From a checkpoint of a small transformer trained on Wikipedia.
Size: 10 layers, MLP 256 ReLU, vocabulary 8192.
Each number is 128 + 32 x the weight over its row's rms, rounded and kept within 0 to 255. Layers, rows and columns count from 0. Numbers have three digits each. The size before them is the row's rms in percent of the matrix's.

# up: layer 5 MLP up, 256x64, rms 0.24, rows 206-252, columns 0-63
# down: layer 5 MLP down (transposed), 256x64, rms 0.137, rows 206-251, columns 0-63
up206 103:139076140153087123190110136172084093144169104146129132056159090139112138141108170136154130133154051127154125081092081125145148138142163114138143172036164176094081144129093123113161117127104121
down206 102:101199074075138109074131144137197075148131149161124098081145154146157130133077121148128114132076179154099126165152153137124134129100050133120116098179118167118126089126125121113156094151203154
up207 099:107108117093169144093139123133145133120107173152088154152086204106146135121090136215123120103127108176113183094172142130136099165136076190110144146125142104064159113096112096145089148148054132
down207 093:059179136137132126187131127068127172122135105155132136191118093087093127152145163095121108125102138064094098049159147121110194147139128106091138106131072159162128100156183144154144142090154141
up208 086:141096177120138170059137112127169070103094138145159110147082141111223128169100075118149133153155139114126100116139111091116136136165105170088182142194076138104164090126129132082132134133132186
down208 095:093096123148186125165099133086096174124080128104131124182130076164090103085143166102115106139175096138099098107168103156106202110157132139179077129152120093084118139210103157142106160140117127
up209 097:171070138126132108104146147145128063115146100131156151184137179078141118132122096173123097125159130158120073159136133139129108153086065040151157125149134062135087116184160171100112151117082114
down209 096:137114044131090156129115119137148133149129126114168137116194102150055091125098137118151155109127115039129170105150140168161159127148164176121085110149143195106146088098131084157104101132108191
up210 102:116112109127137177128137152086163165092167102174174151081124177098124225134114130184111123126114121178143162107143096094140114081109200086169138128074125119108159112164091122132117074140159115
down210 090:170108164146141110133096155092129153106096132113087113143143099167114138109134181141102079083058171113189134146106137149111182109135193169180121063110128130114144187087115155085097150152144077
up211 099:142177159122090125149147135153087125143162149113122194123118121117131123116114154093164105135116130070109142153143192211146050082072063149138132111097158127109145090081164116181109128112082104
down211 105:132142104158146139115102158104080150161117079104216110134141127106147112093095150085173143088163149076105106121140137182150146142106106104136093128186149170148049115193103109137161135157110064
up212 095:146111163097152153106190138202113154119141168135194165123174159187137178144139135120115119168168185122139141110149120144186129158169153135176123131115189133128105091168097127153109098181087086
down212 117:083108111162075097126112140165171101141080162148128141096134111181073121078142087119080068133100157092158108185127128137149126146151127156147088080092159172120119100175134192160104191151135140
up213 096:139127105080189116072115091162114172124098129104167132159108157155095197146158155202145132053153096100101131127156075080139115117109161092144119080203114151085132142152118132093130123147115122
down213 103:132091153134108101146118158121127110156119102119037151209128157126154161142099093084123068174119166182144181123126139165134169109135116189158110147065106075118107149146089127110151103077143121
up214 104:123091109124141134177175126127156163077128058168141164100116139170078126155188153163134120121083179126113151084156114200145114119119147133082090175100081102108158096102138197143116095114150153
down214 085:195089071176140114114117119104150147171116181158050123103101130068100121102097140174154151198168149138173139173109085114094108165114092114168113122164117116096140156137102141076127143115088142
up215 094:139164153062169200149104141093155118157116133105101083128126158125177136117169088129165127093138111091181138053093116125140082091061081129086153119127131131130162125140083137183141119188144117
down215 101:097141156134118121094146110111059131180182147072099130141117075118155173128107069082112104140169156107139154122102118181143079084166145138147137110176083144108139169136062165106168191109129142
up216 111:071095126091133080107155101154107164121141172143173173164117140128099141191147190177120129139149165115122124119114139099076101089145099120107151078106145069166121111123184175143188106139066153
down216 103:101110056086113094101144152140126119176175097121142161160134142097145088146138086123107130118133143165180137093121149167050141087143147157149111123094117102218086200113072158140155139132108116
up217 100:130096180187127151135135107109170109098130133139085176120083142085145088163192112131114140152111149162109180091119096120103134175172199099120039132090136154134135091154103079076137107123112144
down217 091:121164155117133136150163150131198082087144079140152131112093098103172092137131167127175130095103133103152115123181090124100171137124175106146093204106144133137082117130152054075116112132071183
up218 104:168172134090133116131137146140103118083104064114132150127116120148124157105125129174188094091136086120120161081119190119131087146133049175159195147119152147112114115117098117169172105070145202
down218 096:147118136108162086079129152150172124216128188146130092105148122140088125140078092121057132151156184127111116122134057123146125129130190110117092103159086157134106111173131122087102197138143097
up219 106:129139158130113136134141101107106108144117108134171150081145095194203150143075144167153116129119072088196092172180140120067085120123109154171147057138122131093170146143138092088143101166108108
down219 111:105110176153128097164105050140111140125143127129133139130169150143107134106111079182070117154164183082031179103085127123156093133148117109130129197110130166164130058143147137144115127108114156
up220 115:094123122087151057124166149141084124141136108200130081145146079129130165120129136156108174058124083165165155143082133177084150140141135106109142117116156103144124086098166139192178095166141181
down220 120:084096216143141131152132122133074177077164153129156158195124140155061142123144077124148142141137121132097141071081173111097123136115120174100109171111160099114091183121128093151137119097153073
up221 104:163142184094141120160125128071122113098170075106003143116083134105130111112172052155122158134149125106149115125119105114138150128118174113144118111107106084098160176186119165127165143157142136
down221 099:061193133092117151096142201085149136081104118156100185122143130108196137086096170125151143078104123124133095142087179156146153137117145170095188107147106090084158119110117163092131130155108106
up222 085:136140152172160089102135184115175101124127147084141081091181175170105110145133124115118121093122129083135098108077144165101088150117093118146137151179146128150101084078056163173178133181178128
down222 094:123177092127077157127106103125092164129113079148120148148121108102094156039131083163121188146152114183127164167148085161078133104154165127089136121156190149114089175091122117153104180111113156
up223 090:197083159087104099174137119057087099137181088141165101128137118111118097124115129111157163130102103123121161116111131124128124166099173110094120105079150114130105165109208224151131122093171112
down223 092:153182106184100134086183166128131175119096112177091121133094096112110105148110092163129112158171135150165106135103092189139160108098154145146042088086155143066101087161108150111150129162120104
up224 104:093141137128138165114080158081130112128155172163083100121169085101096183128152145153127123138086110189199184140155105167095154149152112120194063108119190102086132143126092100118148104105135159
down224 089:124094158161134130095169119203134091125138151099147131137144153144171141120117055117177148088140125068083144105099152062143112137176144098095141213121094158155118141110136138162078151132117061
up225 100:071101144128127077200092132107146127086186108101156147144163191148099159146125151156153132101177058134118175143057084147175144184142139112109126106114120096118159131113123198123146160141128116
down225 110:139082096135121111116121100186128108142134101113160116106119117135189100116074106187174155161165141131146160167100128075144188096155105105114094122202161155170058096128100128194113105105095122
up226 103:083102165118149142070105135103191063137113111121129164175085122159162159108091103095104112123116113179149117096065118116134178087066157099136150123125138123084182199154147131092088145132096138
down226 099:112132148118130164161105127162095161099117139089138161154138140105170131069108193114103089172141082125141132204146131062138135146100100116118100176144092149159157109125141107169083025102153143
up227 102:130124182122116131122061158157107120155078154123116138083109112100103182114140112068149144134162079149153217125124170131122194127127175150147116148089184133092124170140162108086079142149075113
down227 094:140115138129062135155119117116104131153113159085163112143132142162136163169160111108113131122135153129191156158090130108082146128153077225085101065150108159094198130112117080101070108095163140
up228 097:142130127082178107122120110133149138140131153127119164086089192208116157159104168097133143089163076121142122065083166135081116101073106112086170120134135062180147103111167139098135106176130102
down228 085:149184122141107131145125139131174150182102166123113100134166122126076096084064073161105118158161188099124143134080147152128120147215156101130049109094137133108093123122166138152069122092125125
up229 095:103129152110087173124152165113102080137147096110084074147154109129140081149096152197124136114098144178158099173131127114108091098132126185143121162131102167050130098148180121164084155130141050
down229 086:156117113102139127150105106088154133095121187132225158086132091122074209171102113144114152154156080052157101085128122144144110145122156105170149115126148157145116169088130122080134115105126079
up230 096:144103149097149086102159127155140154108085099133165159090049083176169140141112155187109165146143194143093160133168162150140139140152142154113129132113045086078116104113129177133103122128065128
down230 100:100122188126109117109110119060145145255148136094091150110100114115079099182168152121145086134126122160158095147125101174115124121095131096087096165120112142126133117114147097096163178125161152
up231 093:107156127117124138143177112150091117102096111187109161099165083105153124152163101078162127105101149074078134135170082132173134111114100162155184123093149111120041100091092082174141175145151096
down231 095:115119109110132126160079201148133176103153094116167087127106136125081141140138111199105111184098113148086154128139147099068182152143106126125093125204143180162146082130123114099135058091097137
up232 099:174113115129114101138199113138126136116144148176105065170141107118087179150125181094200115067099142107167157180139152087134071132139137097161161142153157156123103120128098111100148075140079081
down232 096:177132104148137105161094114154119120116091127133189075143097102166101148082143092156155163172128163123148127114148134181121075155164137107142178183125125128105073097174139108105042084160115072
up233 105:090128175112046087103146097096137167046098127112115127105131183151171103130157134183113075148089134142160102119121093177102133164116174127157146148112158154118156144099187148129095150171086158
down233 116:121137084115138154101073150146117158127107128133035133146144176096104123139139069193092170106128060112159122162141098166120097138116128148172140120132159086082170119173115196140175137079132130
up234 104:143160153097127129127127124109158125152153158162106147075085072102059136108097151083113173139085162101142096135085098098217134151100146150138152148075125057104152131172120096133080080154152130
down234 087:131116074144163167174097171103124120080065142174134136084075100148101149138088164118071129107082127099139073179165152181194113123127104169146101148119142092108177182109110116140146110125123150
up235 120:123134139090103088124120135169095153127182157209135073169138091131134075188081106132122130101108063133133165160168171120104116083102158155144155147080159114130119102166184121119189105099145104
down235 134:132139056066117130147138148122176104202119132144114096126139112124109075107062141085165085139054119110180170125180100134093183097101119174137124125151163134136130126127121130165166097113143186
up236 095:149124135093118122066180107129081154089132108136132092185118120106098152128157138064124143120144072084113151179138182141175143142125141118216115074101114191076132121123169102109140095172128147
down236 096:099154139112107105088127163185074093178154095133112155111161121084060134170153138077145139111136089162119174139147167062166139115089137187091096122143120171075121202132110116127159124131110154
up237 101:126136156089146170140170138072081176147193148114168118106119164168121091180148082119140110087111143119174188131159096128153162125112114033091113109087099122146126112070131131104174135098122144
down237 103:093145162178134147122160081106113088092163119141094137114173115136131102166135136075088172212126162172134131138103105107129148114167127097122113140090096152095094073183133149208094120099167085
up238 105:163178147181133119151154113143092129150164136093096092135078103122157143184142072121146209134139137152093141187147135120080139147130162071136166091075163066081089109120130116119186111131135148
down238 108:091169157106138106130148159088121151094146178124142125109190119081071132092138203079136096117110106116150120152153140145118141138140084121142082090143185099128121075169111221088133156097171122
up239 093:078120166142095106161093102146180105107088076139110135054140146136150148150182143136151089163075130119103106205100095139135138148136180093172128112135147116085105127173084064084095143145128100
down239 095:154113105066115144165137127101136188126114134103113142075148097137034149150114120122159133202139149217104150099103091114083126151115166148124121171197116150146100098115087151142142084132136103
up240 110:045147134113101135148114090177127113111153074118107162100156143085119145066115131089085101144094195102187142124137139098149109127077123161129114162111189117123176116069135113153124170180086150
down240 111:074090149173098164108089164128106119108106056136075149164110110150120054138166123177166103151156097186105099124142118112134115141189166097079160179104135137092138161143140154175112122113150086
up241 099:133101116093131114137176128183149120090117126122163118101106141117078111118171097118151163103167065187067161118098134160093111122124092137122154109063119164160110072059155139133154115214136154
down241 082:173067138148148157132137066123084168085125155126082116126112181094138144096106080127129137122116124110162130122130159158171167105078115091131110138087227137085197130156111129121173170104126088
up242 102:093172129131138145056121156117180103099169101108094126163104135144157158116085150148107107082091124133134175132137091098139088135127144190130103159109152137122128091102235113173115102101063084
down242 103:079136154124159163146072171058138128120092097148120142149127105117098089144182120157144136109151118084127122116182192158143082157097130101184036170110165143102140165101120085125157130142171130
up243 106:166145113134099088103174081144147152121100150069123121161111135098092159111144143116122168130116096184104187153193147166140159136076156079116080135117131141143124112014162117142157155159110116
down243 101:125122136143142088064184079141122086135155112081095076106193167138140205117146119106081146117151147169084136127164118127138122154178078100161091108162129089095124183118149109072162130146153114
up244 093:073097170103068122119184110191158109123125125115140120130110122108096092150161085081146109211140131126181091112054163167132146140128145100133105116155126100122059106133170146134092155159174162
down244 092:152147121105150162114086137154065122089119113120142124134162148186140193114072136127168094109097159164113129092108109146096141162136071116105099120147177100106178136138108115087179062201107183
up245 097:094190141118115062144160167166147096076132106164131111164190151077137144128115147153074160123122167094162097137109156152106161123097141107107111073109063108161175108127104168196165131119098134
down245 100:156165102210066163101123105114111115150109164094181062103121112201085127148172120119106150138127124104173088163098115116194101141134137122165151051171124158119113125122157115114140129080106136
up246 099:047131138108116160075096118111148155085171085140098094177101160141185102122092169142108105124142150123106115088134096095162108205164097157159094107125134154065172129124158126148088078096109113
down246 097:129064073112150117134138173116151124129112103171114118175151103088131088178083060121163114151074103169150092084135165114203137155136130199125130113124133146152108135108103172161167163081108099
up247 092:041128135130119131144069127134165109097173113125128105143121062146140177064166137194121145120126127149122185118086132168129153071149133202106138166133137109095170114139110130180116125089113074
down247 090:073123130152152121084140192134103114150172099123114123102159137045117119107156116157137107183193089055123138148124127091126111156124147088111079208094119172176108146138148143142120151116144073
up248 094:145081145101159086044122115160126127140129137180158117150094125208159099084096123194144132114160164118167114167159142145134113142103077097147068140104145132135174121089133170146193133115167102
down248 107:121151157135108140165080193151097088073125176095119153181174097128142116166152096104099109101120110130152093149134128108144147122103124176126145037165084156126065157166160109085135097119153186
up249 112:141084129134097116174122120160157128090174151169187144159095187076137094096131114133104153136135106058119143180190094111119149123120099124181157082136146156084146103105078106125172119169070097
down249 102:174200142101132164098131113156140088144113092128138096150175091120157127131075121111172061115142096146128108179138128103160138186074142129107070092069099130154113121168113209108148105124129169
up250 099:122066089098108140103201125098108152122110040178134092180116133115155109143127073161143186095134114122129098096163113150121094141083150149184086194119138150127158077132152173121135138104130110
down250 086:174111083160178097164075179134145139109121146130187107132190119114135114095116130059137098143167102116138089137150116111180122179138129180166166147115081100172071101100137111099127100159075091
up251 093:154206143142168107080124083126174082061128112120135051181118101172104156132083142139111136126133119176144204144130141108137121119115128178115149086122163123140137159134120110057063135140150133
down251 092:147054114109104193150109091118135168149157129136111163131156116068150079116124142104177079106076113073152143143124096140137137141090172094088094156150124165141132125150084106205165193150128142
up252 111:141131169149162134125107159141121146095175109056106105105043118043137168180195070102116144108117134135143180132168147112114142137089192128107113083107137109151146147135123132174111122085101116